Weights of a small transformer language model: 540M tokens.
Each number is 500 + 40 x the weight over the matrix's rms, rounded and kept within 0 to 999. Layers, rows and columns count from 0. Numbers have three digits each.

# up: layer 11 MLP up, 576x224, rms 0.136, rows 214-253, columns 112-223
# down: layer 11 MLP down (transposed), 576x224, rms 0.101, rows 214-253, columns 112-223
# gate: layer 11 MLP gate, 576x224, rms 0.13, rows 215-254, columns 112-223
up214:466515494487530499503533530528570499467580524472581546454429534456480505450506459501563575493451506480446460536513555515532473535516523434455528507548506536512561456487497554516498532463554536424534476442502555468448471500552501507558544518529485530491580550552566428480455548537516503507603471496504489490464491494446531441471434529531
down214:486485491480492516539486524505500539513524457491472466493531500516576474529443545457501505513564541480558392464512480484556449412474540499384572531507502521540478407489575480494502482442445531452498494527505516497559519479528480480488473575441443474502558512495495591490477544540426547549518492489470502473470426468480535473467416519433
gate215:519496512488493497520507461541541491534407429517526478475506499458437505486473560474487510499441582503466540490522466600456491537476505517482572447481469455517428464467483505523535510499462486492547460437489511518425494488459523509593552518532509575504559545500458516541421494498481538524484523496424518473468482504533531477528502458509
up215:540548529470499500491492496524484481552496524466522473515531519490508476549508541500505519481477497520512499465456518562513542571519470533535470503428502559531462544490446538523502483463444509477479469437446473515518500473475494478611489467445477517470492483505455542541476608492449462482533537496505532446517458463548528509541490554500
down215:433436508561502496456541502467535537501451520524466513499484481469490510510473553519482520483481465499439523468511459486527484488500490473505533476563505497464490529552540476532492505535564472434510451549551464527453500342517527474458525483555503466486532504516462487470503495568514501499413557512491484469524503529490472453498505429524
gate216:463503512481505470470596410452477486515557485497566515471519491472479459467510445459468480487509563501554476463543532505492516536470502601556516476470564526500553487432484484560536474544443489510502452522536520514484536479541521547525550480495460517547519499555542513457464481516525530448430442478512461516493484541528456490549550538503
up216:489481480496551442494425479511530462512443545515558526462547523512520507528457504511569434474472476485536551460441534618531489518502488506510499521526439480558519503527465535503447455491471555497474482454461461517530543447531446484449440519505498501481496448549439428447497461510464513551492554552480507497465470522486507462524441546454
down216:568473482467428553494493566498546534468472478486495514521506536509525475483461523506496495518449487491505484595531499501504454480462440449496523480506441561485540465572492513532437525509606523519523500507494496511486474437509501507535506572531465530481469494541510541479491555456539456512515459583461466521536473505449528524445463539470
gate217:543533497471580509540523523490486557553511509525537459506516481495456440491508498532489514456454500523428526502570505551515453491517506502507447553459451485489446473479510498539513493493521513500557525445551471531531555481457531495413573430450471494529493552466558496524469497544507588479458527482475486484575441533507514520485500484503
up217:534539483519454471526479464487481460575515574512439553513491497497529469410539491505529530473493479506520480550510488479494498463594512486529565529484382550510447537421454506570550498472573488501557557496576483513504484453493465559469463485480473512517521476499498468432528518488495515541529518494414485491533508497540512483602513498534
down217:553564466551491561495504430504434520468452529516490522560502507468585463474540555449511565413449502483488510512537517498509473522494439560557564441525416528478529520438412544520576470492546535480526557408516516500550501398449439516518454543505475566424415584522509524469525517543553506425538553514428505496506542510557524516602477497562
gate218:486465450437468484489403476513578495500491459490546557471492532551474466501534472477468518483507522441547451411453483408548504525528450517483514478461484537484539490483484519473493592508452540480572543496432504538516551471473522527577505420432466504527459456478475481479450451474546583483490524510479402553542516548435471547458493537506
up218:497463466471462465484523418504534503447451475497487504494544498449506449508515550525415527469537445549518469459548549471477425544518542484475490463495466462541508498510456436548465538489508523509464506512492512568521530492471464474465466463491523430511482539537460537485476472518517487583583519455539489477448524441576478500462485470530
down218:501463502505500527416447472477503478461536502523507517466516513484505542479512424497610492531504503506513469479558496513534493514492469564537455500489529504428530448465537520537530573486517539492443528471530516437441505475503499541557532479474478533494528505481546533504567528442568529446473491491476517441516472538452485433493504585474
gate219:461489551466485575419492515484516501507456534483567452539473543485535507496497438515485448504486548407546502474498500545530533413476486512456490556496497476423493508475439442485535535507428525469484437408571456486482498464508479521498534497495404538540428557484524492454411490504449472424499486440500473465509500534535480523452492531502
up219:487561496580531478506598490549502504469483506473486504446538464517456605527513463489497495505386521506537542527485517462487549509482497467496578528456483503492462554530460531489465401479483497460466479444483520537485487502492487506425491530531497480526521517498485569558462523507504500497513447523497556495461508466451501496507485558521
down219:483478557529468492493431528511530522523530486565530545520555530504489433490468636555517580440468465508452501446476491540501445555540519461505472450497564416536532547403511466553516495506500564556507494466422435500478500481498496461613569513460520539479513509461502493480468465492478556505517529538478542449500489490518504535509505431512
gate220:532572518504547490561503467532482577433420505428568438539499424508496475527507460478423468503489483530454499488473551539491523481475537525575519512498418506456403461527451512576514549504440426464512551507555482431523413499453474502495450469588506507489525524455428465536519489568442469507511444532514513519480489520493482532470386404566
up220:455481496398481486472475492498520585475506465467488435410532503537529407455463514488498452465484528549411536521504503479526564528524494471543447516488601513490486461457530570421539502528538489535540569523480485529552450480556507499531420480449569472483509479487513488459572455525449478539526507503507527472481502505576554512540473472467
down220:493600534453464390527462527521479522485512518534497509435508491510484445479487441500522465475514498555512464485563549557547526503478539427464551500537515505484540545462487575512588491422551488502537471485533516560469498456543548502534518491530490545578425508522510461498558456546549512579537523483537556451547448563531525483533446492578
gate221:549498488410511495510461547530486434517521521478522565477549456529481589536534554528493466485480542561485524438536541531435460457543499474552478465436494441468471523509492456516532558510513453495423511533520460531499523511502503572484499570455437556494465476468548459522457454564511413411525524463543453452553505517398463472556524537501
up221:455485429516442465493494520525451493489472566496558477465496444516449458493528494485477535518463464485477540543527420431557472495453538508500518449481551460592479481528434493491498526563494632489531565496529557519550458488537508514437546472580491564476545533517479536461504553540483500553535475496541573589493510406528463478460491518500
down221:565442439489549506454484512477446485453530453502408550518504523511488492514499558462537542568446532507549481499514456495490519502503457447476477537497493364618511542497511415499509519540474519551512509483605467454545583522492500500524525468550565537466513465501526482524555519496540456606451529524448479470465482502467506512539550493496
gate222:502486512526521406581505534546528517543525545443487492462529551531466452513500590536483500497502524562450553541418486492549463516492524483501470522496474530489523461562478536533444460490549442476474451478538426536537539463532490491477444508483518503521484464527526467489480465507466483532505470446498595551532453500440535528394521459435
up222:510527525521434509490511481484484446501463514486513472478514537486530486498572553481464479503452452519527462471481484439477442476542480502528578485494484500485432522478463535497549463524462516524558448452464416488450494535540508471552527476585463491465517466539557496480525529491494519493518524512545464466491567441496473500528509484471
down222:457482513548506499500496589530487470520534542482488498536489478519503504470467521453572516502496521500478502507470466508551442478503507519453504548506536471493531495467546502496508533549544491493467448476498508520525518717475496492519466491513471455479476500440494465511461529479496465516491519418463509508488534533508558505477487473487
gate223:513593561537576553501541517530463471531453467455555515580485465415563447487426488463489560453524544554493515552401522450572524513538509492466505488410534472549508555490510466515490477491407544496426479545440471513543498524524559480429514510529406452439492438445520527510485448539427507563516544550545606564489517527513517462538477494500
up223:531559463444519483550538526446531477485525486505529466493504527496541489435496455444507509493428601588489439498576492484547498484549596490462471474522486527478441506462475523509543517536541460467439485499516453512545580500495510503474447498534521468457576492516517385481461562490453488413433438557513561498511502494529543480535573554479
down223:511552575397516457522591582505542490477535400488445495551489482505534481520481423487482531535444429390474447543491455560519496507475486446535429460531504560506491482461484438506458471611438383449543494500475491565525542463456512555551520444474466514469539518576564495498494556484444506513445478587443452470462533555470530525567582528438
gate224:494467526517497526557505446586530490523498528476404486478515470501566466507549548524482471543463496544448557507513460521531434497501471524515565542578473585545522498463461542539562510549535545498542499556499473481523508495515462587450519426502546527530552447458463504515484556515513483480473540452454539473508475467566472519557437482442
up224:424493513441428512490485505491473471473631530430484488611465521554565508494481472476444486509457455477466489489497468526514437507549519529501508492537493525530526494477468530493505486493513469501515510467465499507457504500439450593466553436512474551526525580497490510508470501459553531466551497531519469484528526525524532463538535500497
down224:574498516507468489517459482527575481508439445571517432533519467524540513552470437495462469455484557517429499579488455457505532522480468533499532471507495444525530531490599494505511534466506546492526488499450486496443593491536481504513515522494534465503437569477500485500466505522487527531419494488461504499534445498516493457423532482471
gate225:482469471481479535468479535499548450503438524508554560535537473519459560563439510458498514508473570543451513479476504515489518455468525512474461540510442517571479472492450523498495488584546518448441499493531482455517482472517505536454523452498500557403520520481445511580487508561571483535477506493493418554463463489503460507532514486468
up225:521499449512463472566478489523502524501457504512505503448478483472446540492475549556519460477452469564499439511415551490498512487539511518506559523467558495435463505545500543470516481488522577486467571502468500510469522512479512503592510531481463527447541511539425500437432500539511448492538521525466571510498487494503468503502479495499
down225:427453536451495454461476469518542475448560526401464436514538483498499461521516449494520442507575524460504530509538485400506484551365488480455460438473525476467456486501514529554472515510505481573580559551522486543509520406456517493558549576525488492470531543510548532495471513484433498474494457467537492416486580520418551555449534484469
gate226:503549531538507529451534496444471520542543559551524459530439540498492491481531493535565518550554446443546524442484474463483509489487478456517475484505434463457497472523547529431421539524464528471503491521594524499491475520446448557528460501544526541439501430469529515579478459512550554451491550601532536497527567511537532522548518486616
up226:461469539423467486455538566505473540552460532573418495476503469538506461546568592490512499550494476390437499520457460502397554480500430484483510523548511439442475439526481446478467507541393544445471436524560513462473472449480513558466466510595477577551499487590564506494446436430529468489463559544502484553542532538510489516490412462538
down226:514501439494491487496555537447521456569467491538452504481472577507441571451557595563400455487501522453494456486494459516491472504490501437432496460526487568508499527448534465576510459527489470520509533567485454471487522527511529541471506519476529523480482454520492540475497476457430488475482456389504467526486485540529471466550537489489
gate227:444443485470510478581495470488425406520496440488572522522628496511525469525606466485492527555488552542511536460477505511580500467520530531464465501442526523470524490488512509473468576439486495504528524399455401471513483549479511465486577515459481501538473435549538473520521504580503470494455429531476427489496528538511529465399465531494
up227:556503513418604511502432482451478536461506458448563512562589585536494507492515423503476366525498503463462464521544604527440535558457501518514475470503497480565412483504514429416522563596435475513461514429468435560575453414497435415522538521397496445544521549579469505477518479546496507487467467549524436550528574567465560516427480541471
down227:479528447476563520498493501522475534523448550458533489478445444550524486416556521496537439503512373528530500407602523500514438463474508543473440539455569462541534395505488512533493502467452545495483376499558527574512485527476485401498398507385453488512550529460466473508575482526528459581517508457497448455520446453503484551501478536539
gate228:527414509496473598567517441484467484475417501499520548529444524523486554533599534572470537591488525388478544532449486525497494518490446481536553509513550518512480509578488507446431637491457558541488493457557529467466505518456482530552467435555600473504447526522441507544501496483511467560520435402516423532538508534506554584519521543474
up228:541561546503504554480456489461473506518536536558508526468510489549541480499522439550447431497552536594510427397439501440491569468513494469585513510425465508529567443431522490493460569519516497496609478544489482477548564490481516425415488555496441465490558564419511509478527563604520456510506545491457480531501497579453488413433452408471
down228:463549539489440470518531406501588523435427548496502463448482563505478560592508574432480578599506484518550565443458528418531465533494550521435535535449492510551554554492440489515525496477469562581530483482473521480487454473467470496585495510584540536458497473432524509412510502524513475581513467496555462556440541522473487477508486496511
gate229:478555464496475492426514486533434478529441504512508490611461575471467459542446551422482447543491536518545500532498455620547513468470419512515501515467525494464471483474471509452544421503518500469543469428531492473459475500426540420512486532559496516525602566470497563601398447457545481547474535485493432476528477443529488509502466486471
up229:539514454551503500447513477476497523457490486517508462494465469472493510544477504485494512513478516506500450495475495477492505527507488490528486481497453531499435461545492477460501485417513529502449509515462491460481576483567478560510503517516523479560463518500440507606538482523514505536541422411411545531512450467536456526487554548531
down229:493537452496440507551485504552476485566577505526479472531493446451419480452502495560554527440481460567580560533517453486534481504508478527540489527512495493464524457499446498548487416578506463566483513448611468573481582526524542508496515461451503557508516410547535478451489461560530474443508474503470517498530568458455506455532561482483
gate230:494504506557545564494476486467551503512420497550435523465530483468518516541471483499503505483535575508507538396476504487546498490479493506510569525445465465550546503459543480518447491424508500482491495567490504497529509513549511442488522490479500509434398533478498525474450496587476501504543487466513508503452511522430569550504554491464
up230:490499453504509521496525528431477478540440481579453486433548507490461479492495458484491506460546593498503529414463507434549497468486472533503557520586423431479509522484510523539510534477485556539525400540542497566552575464535540473466533582527511501441478524511448544483446546584511503585461494549535458503478492475524481576470525493502
down230:539463422521495492395444490501547548503475514569462489454536477538493498491468493489470518527527536550543549434526475464557529445461492525497533526535475516451554513509541548555523458531471496495486461554530511551478494495523587481544535527511517515437445529570557408466495386523527510585492526474475519501513493546434442471517549487551
gate231:510518504499531525500483448524453486566583552471474503538530494578500479543468533485540509512479418504431480510456429454492533548500569466454465470555540469519454504531523528479473493523445470530508476487523517417512531504494467448500522493479520510503382557550553488483495484496428497582627402496463509546527454564457508493446460571439
up231:503489472509483538550482439487464470461556457481434510553438497496545482551543517423520537503470439538412498480484417430495509485561594413517476464555482492500507526496542490497531434550514511504572562460524495423576447572491517508515502460543483460522469504518605449508517509566493576535478503485466519502461499549562498564552505451440
down231:462502537469458520467459591474530536525451467511565451508485471463484515457510450459491465586511504546497463557475557556563438536441510510565546498487556527552501504465529534593504582536541521445460455489480436510515483527512543463464515521511459471523465461545456494486477465462449505498461478449512550476465523471489448501494544508489
gate232:529508431479581508523512507479533586486517466442498469471442502552531519428556551504557527459458418481477484515548544491563489518508528488481578441458440418475449541550467488541478538557543507473494428466481513506495453483497547567522469529563448552502526486530518541560517457563536432538523526475543512538574498543509515503474513545551
up232:488505484521478502548568480498448453498428461581483465549498464427473457437523466486491427494529581457523498567541510472475512463485461523462509508476548510453523534490473526471506493486548514535487453498474494538517469521474476486477543518461469430506512443468552534540477451457463508519529533438537438492559506507453518452467550470497
down232:545578480483543558542488539535502570500486492495522462482517462517506479463519565510522510506472450529437478485507492473465513569462553478540476516468513410455439536508503486526472472552552437462512474440461463519508499565535487473525493524511482564515527530576533503582530512528530456487513480507479525533485480546540486441464494496545
gate233:505504596545520523451496399491488528501471505480536516550543541510412429453503549470476542467549541526524434543478572496458548549441489513465476449560472492542511509501568511482532541514463523600507486575509485469553489481466535474392542434493513508474535459508563454512490496506444610541525521585476474562548532453440566442491485439482
up233:597449510491553479451468537502472517517469528549498466496501531546492488497477505463569496454530490474566519561391502454505500502498497537494441530533550456530523501452526525511507543465547520497444488435521505524467474497557531576553481538406483452461527512510507536525555489558482536427473503468511495458488498421525566528454511505597
down233:490491494428464575535541533490495461504451531474535546462500491473491472535510546480510499492460469514501544475485461460472544387463492469560499436491515533469478555491483550535546480453516475473456456496485504494442504555509457492423507529533522517525497519456500435477486418491506487477466501442582509455466455543515442562522517594525
gate234:427564487506527465519467545428425453536482524477548450461469482521566457460524420496465519519442594474539495508525484565490466484517443522549443498549485537525454490509493508555463578471547561491498449565499478525588560487451472430588505497549514457426569380527516519540540468504487503437501470522515479490520512496490458534455567488507
up234:477522536509525489467414427504590515485463515552512535553583483527467504462487481418428553528513533540528487549464554486534472547521454460557422494514530558543519522468489564512515473454555502461520468545462501540488529533455437479505495500485515475495478416499507547454475555516419482436462469500523445528499491503444522502469422521448
down234:493386490544520444557485581503467567565467532529527449524558480484524468525497539431507535474443458520467482468455460572559530512495505474460455525548471460491531495482471503548484481501499537455470469478451470526587524471457497455524533382495468472464535452477470439524510481504518430533489530509500564532524467526473505535470385529458
gate235:515492523517524533510480522531473452511534522441473502551511479442455474498518531451475457476508405486526530509464447549477548504509453551451473435504506516476483532540514499465467591522457450496506511533535528524501527499513500454494470450471523499503500505444470503522542446567491513499530437496477552479509544576480472430432477413481
up235:465547509499498455549431531470537463481532499492496534500419528582550460490558448590474499560550515519538423491532536482509414525464531482509448571444472502459484444476518446496479485446437499491510518495486498462440483446481468446464469528499473454426451508522570499485498546538462502507504491508519446516527512524438476495531542488475
down235:547535524594504571493521509594525473553530508470485466468481515516462510560484459559454486528519461471525528465593585502556516494510557578570548509483487493454518455511419477432476496499482515447460587452566490422493513493552562536509499417533526483492541528436456457553546547401510501523498531461528483487480524529542582500521545524574
gate236:456538418456450477492531516509489512533552452508572489522519471469506479471524543525436474475526481477534522490445483480456475558546514559505446529461500515530474501476467502468490496553524536489558473516515565605505510483490458473529502448541480558530468524514509527457504509497446478540547585518475511502541534460489486569483480569449
up236:508488529456576510532503518493528493586541524517503537458507490505451512440505495468502530501511449489467445498463482465481456501505520452520499494498538480536474509493500505399493464478505463537480496500509495535483490467466479442497505491527503511448496472544508546513532537437529465530513464518516528541505517485532545466505438486503
down236:506475426574410512440488489503481499421489552531569495520503542511509501463512503543447463484410491462526568490509522537555547503488474518500479466502488513488532492452402498503489508539506484438560507487488495517470492448477565489530453533565500570506434531521472451527495455558485428481526533526500489499474525515465492522557477501498
gate237:404581557421517525499473527445479471578501539453522481446439507532420473545459486525529499505524494424495527527460544522521509485452465525509464526483496542495493458462520521494480466530416524576481472482620501465530570447477513456514525528547598486491481470485480431486455514452501531543471451517475500493490511516515506517552496450446
up237:555482509548485525490474544545493522500398510468518487499472513497565542523551530472424479537525502452498459480525476414480492478484526522495513500584513497524518483503546525439521511541457544452489524494498520505482483509460491489513483515471452477510463559480510517557474446480532468476483569463512474488474530490572505508488454486490
down237:452477490484516537504482447512472485514508488512498535478447477488442492522494450519518534424466483561524545511469527518508577539506458496590542510436505500507483507492458512541465432527477480541519499505569574450551518578525512517464483477542586480509503438465520505492511548539450565496485470490475532483497518488437418535473477516492
gate238:536579554486556513561480496497565497465522527449481515474498495457465482538467500524554479411526430456495446575505494508449499582476475491454518489518505496588494507512548514519465582488449519456558518438472542488432505457557466438472480480497644444535470467482490552508546545487534476559516567486511501484461461452482477475469547441515
up238:521475539508471510492501529497536509490499459501431472535452563495479447458526568461472481515506490486453447539474536415473524499475520472501498501487491583432506461502537549504532472535450508429517521556530494470528524555528517566471542491479508480473487530447449477468506533542482505494477427496477491483529479568514534505458495553489
down238:536546452435484490468427467539458418480503471501523471438551525468489451528475476515503461461561484514498499536510442503554510501556447503549524493481480481521479467531505496477530444467464536520499500465524568555527465625516557430489406490499585489557486415486480521530509509512564533504494603490547519563534457508498450537493505520536
gate239:535410544463532494458467474544419422532522513425524572519562410525549502557423542486552477539501455515483535528590524408514499524464470449519523536491422475501537554500477464414468542467550482491530565463476480473525437533473431512509444498447497419538442468518444492456425472512569540521617529508504421552479483556494459523541540489531
up239:496472572417474451457453514527475538558469559518535572487487473483465477534484467554459544486549450439536475466434489472492495446430432527506517466479486585539505539403453467511428538513499587552464440464488535506443531463535482460501530469459427515516549536555475499536447488579390474491475574495600458489557515528502581468493479491469
down239:522498419421504467447493504575487445440562428517508480476557471525494480487499556523459563486515485422653554449453550512528514494463459501504465503444483540531488495528433428470528423443506533546536539474482433501527514574520422459502447572446429487512576548460500483519480480448406515547607524518515449517507410447504441488560470535457
gate240:523482485525541477431488392466464588567484487520511531560507457448491491550525521440412520565509507631540510418479468507467493551497501520526536527420528497530537521493553485456545576530552523470542553507542476492574483535436451546521476462485513522519508501519526604564524485527520479396518508421450466455475496499472476443486472495584
up240:561463461499590505463560489498428450484511473470543546551607496563494455482449562512444461495561447569447512502558491485507483571479524449590483455421476442436495528460506448530534536459518535463451543492494525526581514440476474508478400456434427471521480541518515506428422535573531487541506461582576494524522529533444412441479500423576
down240:517475535514481488451484448447468532524479534539521510546479474513426504523491529450520476576542451493547457541477454490529495577459482513490457487547539517467586430450510473555535554522534451444533555414541532568523489447441540621466474512517515487488451513535524553558472465554522521528529382467481469499498500562481432482552449435435
gate241:520462553495506505508511452560575513535527495510441514472467521447501585497568488457510495487525500457504517521508547488437469514520455468496517451459497487609517441456500531394489461454492479537557548598516481540519522492480442499475489540455467541503596475512527518565549542558454548579525438491486443555506466477509543479395523526488
up241:520505475494470543562480497479536396477542518464482439445517599502448532546541412494549617486586508554528568495495405475512565507513501498471569516497400449500533498395445509447436513538474557486517527413559566449548568505499462469431520494555427496416480580537450450483509478541525495515437602553494536471476505502388480560486508503533
down241:569483533533512501578426501562419470478538480524567490492483558534532555428515528519521516425527493474439495543502475549464585493478526486451544454538542522538503466487447527450512544541416584426510483546498530492511573653463461537495468517516462543515472518474472551528523525458456565501500481537454513480469545561458547504462476599574
gate242:536497507529466534481468551471545534521514565509435587534487459533492533529550484435501531481471542515488539497521502515562522500495600444553498451519489475537553571570581561485469530465525456515521484474500490476484400602521452429550448547474466445470465580404487543525485532480552500523536469445545515517497510486565550412401577427482
up242:529534446434539557553446538539489476492533507514450522491454521489507576482541438445433491490417533563508462460437527485541528493547502466486542476506516456472467494558524435498457509541491517497518494537527528505518512465504462491492497502535508423484542521541477499578456574462512478461550530508582520599514546510539563461476488444494
down242:552541502465467500573535565432476442481470455479425479474455438466552561545502472491490520528402454487513542527604510453514516505421463516438514425485517522450477511452502529476441504521542538463505535534517549525440452497517473459511512569472554453528498479549515479560501424577541544552512414597532516514521479492435474491475485514554
gate243:470441479543475507502466531526486587466490480509477474505417480508550524485584544461518534463489506545489521516481457497544537465563469452437499493499476526505460543488493589519474518477495565488423516444485483511450452549550520523487527460588515580444467538464463532532484501527491444518465521487487544463472472499522504527504539580533
up243:491488497509526552548471412541502461499535510504447520491459497505454441551569488516480523539509540417530502437506532501437557428521479539516486515472512504478471535473491541520491524484589460501430483535531483492560533501532499539491548551507459509404539542510537499584464467519523524480524506469484514457474491521495442508542503507587
down243:460493458525523480504500541527545480505468512557542450569502475479548571481475485544555521443503535516517545417501503455530464458464533492501459540541548497530542512567507494544448542474514545517466489514524533503492470404488485458501508539469489483520555517467514545563485484509503493524468482504473486502492466457529536551567540523499
gate244:506413515501555445512520493432546488444536543512545575503481480497480453438523510529544477535428512478434491481485513425462503523538539487518482488501557480537464566555449442496538449428493486554515475542495477504433493491469425451557522512567434455444458514506509429487486526531501532439498511437439472476499506508445517489471487595516
up244:504493498522515503491504555434486549487469501470547508522442535480520445523503514501470530480446516464433516490542512509521592484442503401486544518485532513493520531460480550548478538517486552461505462514494494424535520517506566562580516472591527508439447482476485455490502522469536507462480500540541547451492508476542546489535530546531
down244:545504553540490541454469476547496481542503534460493509430512487427538534524490467472491525512545562553488467559468495529547430512493474496425496518497522500555570523565485482524530510533532489536468504544482520540513468477484552524496446542490502564507459475470529568455525502522501505527482530562528529532526435481539523488416496486524
gate245:493493503546460544517527446471515508511491535550458522440384526443481541481492585560538556528519465453539406407465500505442511477494474409468561553508496530501448460447461522431556539475457543467538463423530526448549486530504474455512443508419518512547525480541503492606456485511402503478552416517463505512527516505504509473475531479515
up245:476502485556476521493561539425519426439490513519518511472516543484516526529463536580492484478551481519455443454555450462505518433504507541527555548569477464458473532502573541538523425496530465456477533455525489520540477481478518580539546479451549531552470553365510528569496451513558500482499470394525526489478520535549545450498470577512
down245:515420451501478525523558506496567512512591510442490525548554537573519477451522470539478435407528495469546497536425475439521547482499482452495524514522508420523531443549502475507456520581528483488515500453533499515481508460519463592477543508389497534531511449563588430504498477523523497437507511479540518497502375525474541527547467533494
gate246:500510533534504547507486516490415514523535471519475556526481547470545505469570479510528518470535535521506474479490555504558501491472463515507556498503560562470498508511463560466469538469511532511461503528473499477505518435486552463482569485484496526456520472496510492507475491473512459472459496544498487454520484441497521551468525526423
up246:589533487498549514466533532468539504514528532526471498516486536457462457479427492588490557503566496565527467554491524441468485478523484445482421548487495482541519487486495517511495458494512539558513526477495441542554485522521429508469435503497494530463550449505541476467474539558520454547475550472516488502575525587454505411490486537497
down246:490490499452540452535464527460455492535554467507565529501518470500503506484522488532541508473539506535534478475502537510481507496479560438512492477512468512501530527517445520481439548507448491511456555513504470477488517651455556524492607499515459451433525480539462474534476490491532496474481461564453472467437476532522506564472510529486
gate247:498525527626468504496509531474536470521552537468570457526503474536506467459466575475505502522551457501577506481440424434467469529485467502506455497507482542415431531470539525512498516481506497543443478445505471519462511554498500521535551439565563522443533502522452436545474522592490462518431527492503543396461456540498481451481526578510
up247:490552494489490509588519447481538471468445499501517522464542574521402505526532534539524459468395542395422525521542519468527496516457544509475460490437484486519509551499403509490505520495519447465412528467540518480420519541518468434546542484496482500460535511526443515520530544476466449439469497544489505517437523513510515520510447534481
down247:538527438576515529548452412494524439495601467440503502545530509476501535449441544494576470499476487564487423494531494455488509508472521534484501544496466510431492477559578573456529486475433445490429448463500487573497463497480548489486565452553539520527574439519541478529500486489457504496509490525570488475544467564490532453500439505511
gate248:514551491569482468516501477496481575510551518518550523524502474568559566531468508492476464530433569505467564469475453526487414559527437479480542527483407449451527534522482526507523486484492485475474501400539452496461532481468505449455491512483493570483457500472497623524522468454495507487515482403445527479474454511509425491538479499582
up248:442413549572544512506438525508454447494534517492486553465494586547485527454540508435518555591474474542523517504493529464510443457473433552482502459449535492489482529481536400483471465494456517496509591517456500561496509514504476419539512462479495502530545460480473486454463527517521458423520522567523510557491568578453532478504482470567
down248:540507507507460509547481535454531538491527583465522545469561469450622529576449485536462422554512461543424520478515523489470472532463536560480644557467444479518495574539522539556462480475430525524484496503494458478467510624492503452534425543563537595490441522517499595530486467525450576462549535414530501447538563490489469425445524472532
gate249:541414458545505477506512466445492525448573486473424447508441563472509454387540536494522529489543434505496444561470560510542484453546430462486475533463504502481567454499457551511505442492523499475448468535538451512531493521509475448396547439499509473436551436503576532482530511489445446544511471533447466559521536481448488477506581475484
up249:507537455595555488481484538522439477486511529486482488555515510489512547503566445473508484514490487491492453488488496493447544537453525481493596521458479440490493561541528493509489528467504531479502516497540493482516475551489552571506446536473581515552497424485558418467533564472503465468506527522496533537450458547491459527591576502510
down249:512457541450461537470497448473513513501426447551531510462569491568470516545512463475457530514494531493541556480481518529487453532511511485490525503457602495510520568524496411507524445564465511516533599481443511508476508539486554479550478497518460530525480537467468486538449540514484538440465463470522488513504526517494497501482460501512
gate250:463495510551495440510449495526503401556499536475539523490497560513404483482476455603558506484498394499505492534444487499493475476498537508485488480591485560520430553462575378539442551505447461557528514498518501489470478487505525460508467451497464435443434555502616441501504489560524576453513547579512463517482528560457482508422477538530
up250:482499519474578502508436479502553416564525413547484580556460512503519413502499445490448529509496472436519557515587498563427542471482556508420515509513513527568396489546526491466511494568507501494566497521487471543466499518493450488482571480445398561529512476520492471442478516487469463424475558547478505548533525569423461489507498463443
down250:535506450555383526473470429486480490508571562521474465599522479490484456507485579532550476450468507527479526497552446442532486492522536499529529530529509524513529527476590471554529409514531504490494478523565546489467558506450473452538491475482502452425420467616438585514501479551517521439492496497511473501529506482494488548472522428504
gate251:574455523551571461528473502522557468467455506484531521573489529470498425437498540515456490503527462484554492546429515479460551487518446497546430475510469468485479570410525574457472560488479466543443605549503442529511492534495456448490577469434422543468515426552569480490454465455492510476483534560443478569560443522413538473470483416452
up251:420467484489519496482502433539562448548583502432454574511518438500419484453535526498522528480492564510466469482557484463439526544432491365506487448484586487510519505485465526523515504502521594533512491508394413519457443478553468545566523457554528422446512525463522490480554534480566566555504494557540479453453520429519449475487502625495
down251:535467502502511498520490503559516444549537486507457535479488522473513478477536497516584511492477469459459458611582439418411528516501572429498507508565504494472470478457538448474587489581527531502494478454477518467493484502550477533498540513488505505407567463452428448469505541574485530604480534494465412512536485434492509500473527513587
gate252:461543473444510524555456473492431460537525491462502533513530458497536518547575542530495511490573495498450465542552474565431478442429492460532477437457512448542541559507453487509494493481559459491492534544474481488526452471446520476422517512484452523464553514512458450472506562482497490553552513472567528546499418484492546453538476497494
up252:487473497473533483508544514511508535463498492536508509516479472574512521520487468442528510533529503436440501495506457526490499541523419538409419465427488504484491586540551575518467511481470508504444558543496526450409493522465514487466531509541478534494494429440470470485552474517467532570526488484489492494504454523427466512524494512538
down252:537423493507550488569439535479478488485473516418471517489530497481467519470568515512511444587510477420541430439566556601535546433426519536553485516485493488566457498522546470492501429455558412498483469499515529480572515595501544478471507520494481473576466540533476539483514523473494475500528492519493570453455454509525538509532519535475
gate253:566464522521483590473544460466564594481461487506511479506509479527498522505477553556491539505456487542495504470508502510510524478504497559441535454464501618496477515519516573495526568494453504491441473478484521539503535495563518527525486508555472575532463549409500514553506527551464585515530501481510558515500512522504502447509546511439
up253:519489425564531551454484580490509487486481519510550505508472521548477582448502497494508529594519487510456481522554486548445477436491550501478563532565578512510520527502524486496467511512451521487483478528484534554556529505516469516503477463483564480482524525526478518502529571557508535578533553550547571546538463503520550489482488512505
down253:516483492528518511421447532512486503562474517515553489466457510487553538445481501571487493540492419567465522449546555489480592532447430467521532497565429515451548425476473466489484468574602476479497454503478484570511486481501549483550527477488485421503529454473478481570487481521525480390594535488506562506524533520459469527497469513492
gate254:514493499478500460501473464567528522447550481507475515443495496491540558451534497571580452473526478489521491535500492500480508477462459527481432493505532585421532448517466485485549546465550483587532515463480579490469472494507494558495542475485509512525442407440468556465504560499497496466464525505527516493481446487476534519505550553508